python train.py --num_attention_heads=8 --tie_word_embeddings="early" --extras=["local attention windows", "shifted keys", "gated attention", "exclusive self-attention", "capped logits"] --init_std_qkv=0.0263 --learning_rate=0.00108 --lr_head=0.0121 --warmup_steps=570 --dataset="wikipedia_en"
Each number is 128 + 24 x the weight over the matrix's rms, rounded and kept within 0 to 255. Layers, rows and columns count from 0. Numbers have three digits each.

# layer 2 MLP down, 512x1536, rms 0.0358, rows 73-87, columns 1152-1343
094137127125098162127126134098129106128123107137088125090118117164107118071127129137116125168138143115094112135110089156145093145149096144131162137141110143113101124146115111108108132131136135138184140093107152117141143167119109078138151107135109128129163130134130157138135161099178108146162119150129137134147128076139106121135135100202124145135144055145109142146084119134093118107162167155137110151082136131115079101127113118108171126137148120136137120124073113117111171115116145152166113163089142115124100149124143109117098129110119098116129164137096128123120137110115095126
145110110129146150126105152148097167137098168102136122108142118148143116151129115160150102134132121172082163086090161133122162101149153116106122138131089154176153130099121105119108180131137132092131132164130138138162098119124114114098098141114147118095154111112127123164144142145113136121137135139112099156078156102129115123150135105130114084110110116134143104145057121121166123137133101123085132103143100100127140183133154152101085133159118114111129127125100144110150114110118161096107122142137128125127152156156160093087120122076126143125108130129124119166146112171167126150
130149168148117133095167175119119137104138134116111111109116141147145117132107115121150097130132124065126156100115131136158183131147179124144156063157119150171117096168126164125133149132176100119134134139121143108107157149117153121119149154127185146098111142127102138162139129116121101109108130121120135115119102135129116106143120089128148107144127109168192094102095139142101128079174151136103136100135142104035147127113099166160171134150093092131138102099123119154129127126120142121158134162125163115123110124133096066101163150115144152109097176131159141113141121127120133139
136123101134084060132142103130156133120129146124143098159125142125109133109150085121105128085111102179101104108115143145161167101143114099150148156162126129085071135117159123169127125130097102138120120129147152116133126134131127140080099143150147176082152129124151163120167124121063109144207161110147118136128127141150134134119158102126117138139157137104156163097108096117120114143110153143140120122143092099080094163071125120108127113103149135098110164132191100120121117121149161148119071120152144142133097164107129117130107124116093100183144140095118133106106145108106102143
118188092106112118139095133158140145133093125128141147075119127091123098143162142138126119124136128130137166103121076110134156098187082128145102137111100145142113143148126128123142118100123156102121140115129102162149090105112097168108118162127128078160131109105135159109165154134155120121130125150131164125117127141110156152115154136145130140113121095156100127134164091132106108086146090084127106157109148117156110123137138136088180119163151137112135107120150137130093123111118155150116144142116148166107106142148109144134123147087150122133112154170167125151151104151134118133
148151145137118082138123102134125171171070106131131166157100106079129153166116138117120138139152114130080115149119153141121092132151145132125166139129099133114122105117123087135120134131171119069105086090081119150106145112117106089139163099134174114099091138117125136119121135127105114100126109145153097158159130153104103117134122144149091137153103109111083137108124116117121112168123169146148144140140155137082123134099134084112108126111100143102083107177136168112159108133133127132106134101116152141161138110168131194131174150128121143103135100130103086151129115083132103138
162139133133075141154119122121167150108132087133119150102118115125141175077138146059154100121147156142095138138178097099155125149156138119098105113151116140089147123153134118133161155127153123172154150131110122159178116148152139147176143113089107130169108137114131110107158112158098156139155155107119099139104135138126124147124135125120144120119105122149123124179103160105129150136118123129096178130078128125134132141092190138147084142134150140139153094126144128158134124112114096135111128091121158092147076149118154161103120121174115125116126096119109138109137094076179161126
130115121133116089120175162127170145136142101172127129152116109108123074142137151118106128151159116081107085104108161112153147129130096141114119151128151116135131139114118125147172151114126134088076083112108130112140135158142154096109147153057126139133122149116094120087138082101136154114126110161103120129086114104117123108109127119110115079081173169109139105116135164111127131129135098134094168111073112106159113135097123131136145157167112118144122138112125140099122113126112117127131135121106152107095161106142096131130121114138127146144110113168143111146097103141115162126
120081090163156143131139170091128133139158142118141124145133152153144123149106134095068111197109102150095128139133182105144113139105137140111131157131123154112085116099173114137147143125137112126109144114133082124114089140131141155143157129121150111109137139119139183133115146157158162092109126120099098127146112114120135138157102145146127180115134155124136135142112127150160124097107136106182138072141137119178129139126114144137139145149155139136191127123120114148144131123117141141152117108109088114088127082101109092153157167082147138147121153094115110106129149104104100155
124098107186126121174126169096112138127126101097087115110123134134152094131086126148111126141141116126161135136145129137141124146108108172126175135130123092138110120093136142129136134171115107137099164148122125121074130143125130120077088138118143166127124147111123123138150121092128108140136126125170115138163116160126136145107172143133156107146118123101108114114119154124134128136141123167125114132169158117096110106098127131130144098104136128199121108127107123159161142121102097135152139115172128126101135104099084149135115151149097166101148137131113121088108106084096125144
145134133130135129144080081133088128112076125071137147124123126092142121165136127147122091139116139110148089165127138097118129138138156151120125135100119157101119135149168132117119120118168157124118145083104145125109108128153154136133149144120117162179129145150070112105124138157107130154107147132101118126111136143155174141128132134121139129087100145151105117105100102142140148124146151094117129149102141163115174166146094123121163082110110089150130126148074146138111143139117116110149102127105156144127132112078109151115121117135133165102133141164097120183121118150109106111
145110133085135131104109153180150123175096150103152124095126149088147159107127161168106112123149152127143119128170116173162137114123158135154149153110131122122123166151087093107127103118120119118134157136169119130122127130138155105140115126199157106121120126116086141119161180096090122121156147127114071127098160127136108081154143164116109165135181087132135076168119129137111115133104085126122127103127139138174105133108096109105131112157106188119143106080080114137118118132124098148136192122095165100118117103137148126122164104139126139124108141121096093133146131157091127130
131131143106132119125103134147126124150100108158164139131107128111125177134156122104104125137136120178131162132134121147121126127146134138116113119161177120175127110138133150134139116159134105145114104148100133140145146127148095141148108127113158132117088132165126118104153110126107142095076116116123101166138101183149119130118144142069148094148107137050155131108119117099139136114140189135121136150107172130122174146147119109149133057100110108150114130129129161134128145139134139153108152120166132078127131134111124118116122114165152152141147098146157121136141122131130138131
203122142110124152139127109118140125157118110123128133099120107102145117126164123155124142108164102153121170087139133123140142138178130137169134105105125106145131146149135124126162145128147093146150154194107150156143118133160147124106162150120146196142116110135189070186113137092132123135152120090150125109175131122128124099142132114149124111158142134157140144138167110098112101131127136152158112164194102158125144127117153165119140134172106085121126127148141120106119147176162138124118132099157100149129085176144141127161137135140051129140100165108154156159121173104109130062
115112173150103110144166138106123173133147132120087129095126126099121084108125083086115138155081144131140155165149119107127093131130182153115157109145087106134097164129092136157085134108122112137110140077172149159112113131165147136136158133108161115138145134133114124108099124118143115107117124108111114131073156108100146072104139109134098104116135131124122149155144122130129174111129104121114114157083127139171079044109130142116140109123163163113121128098124111111141104129135102144151132144109129115148169129127098162064117132116104094104112117136127158141113134119091159127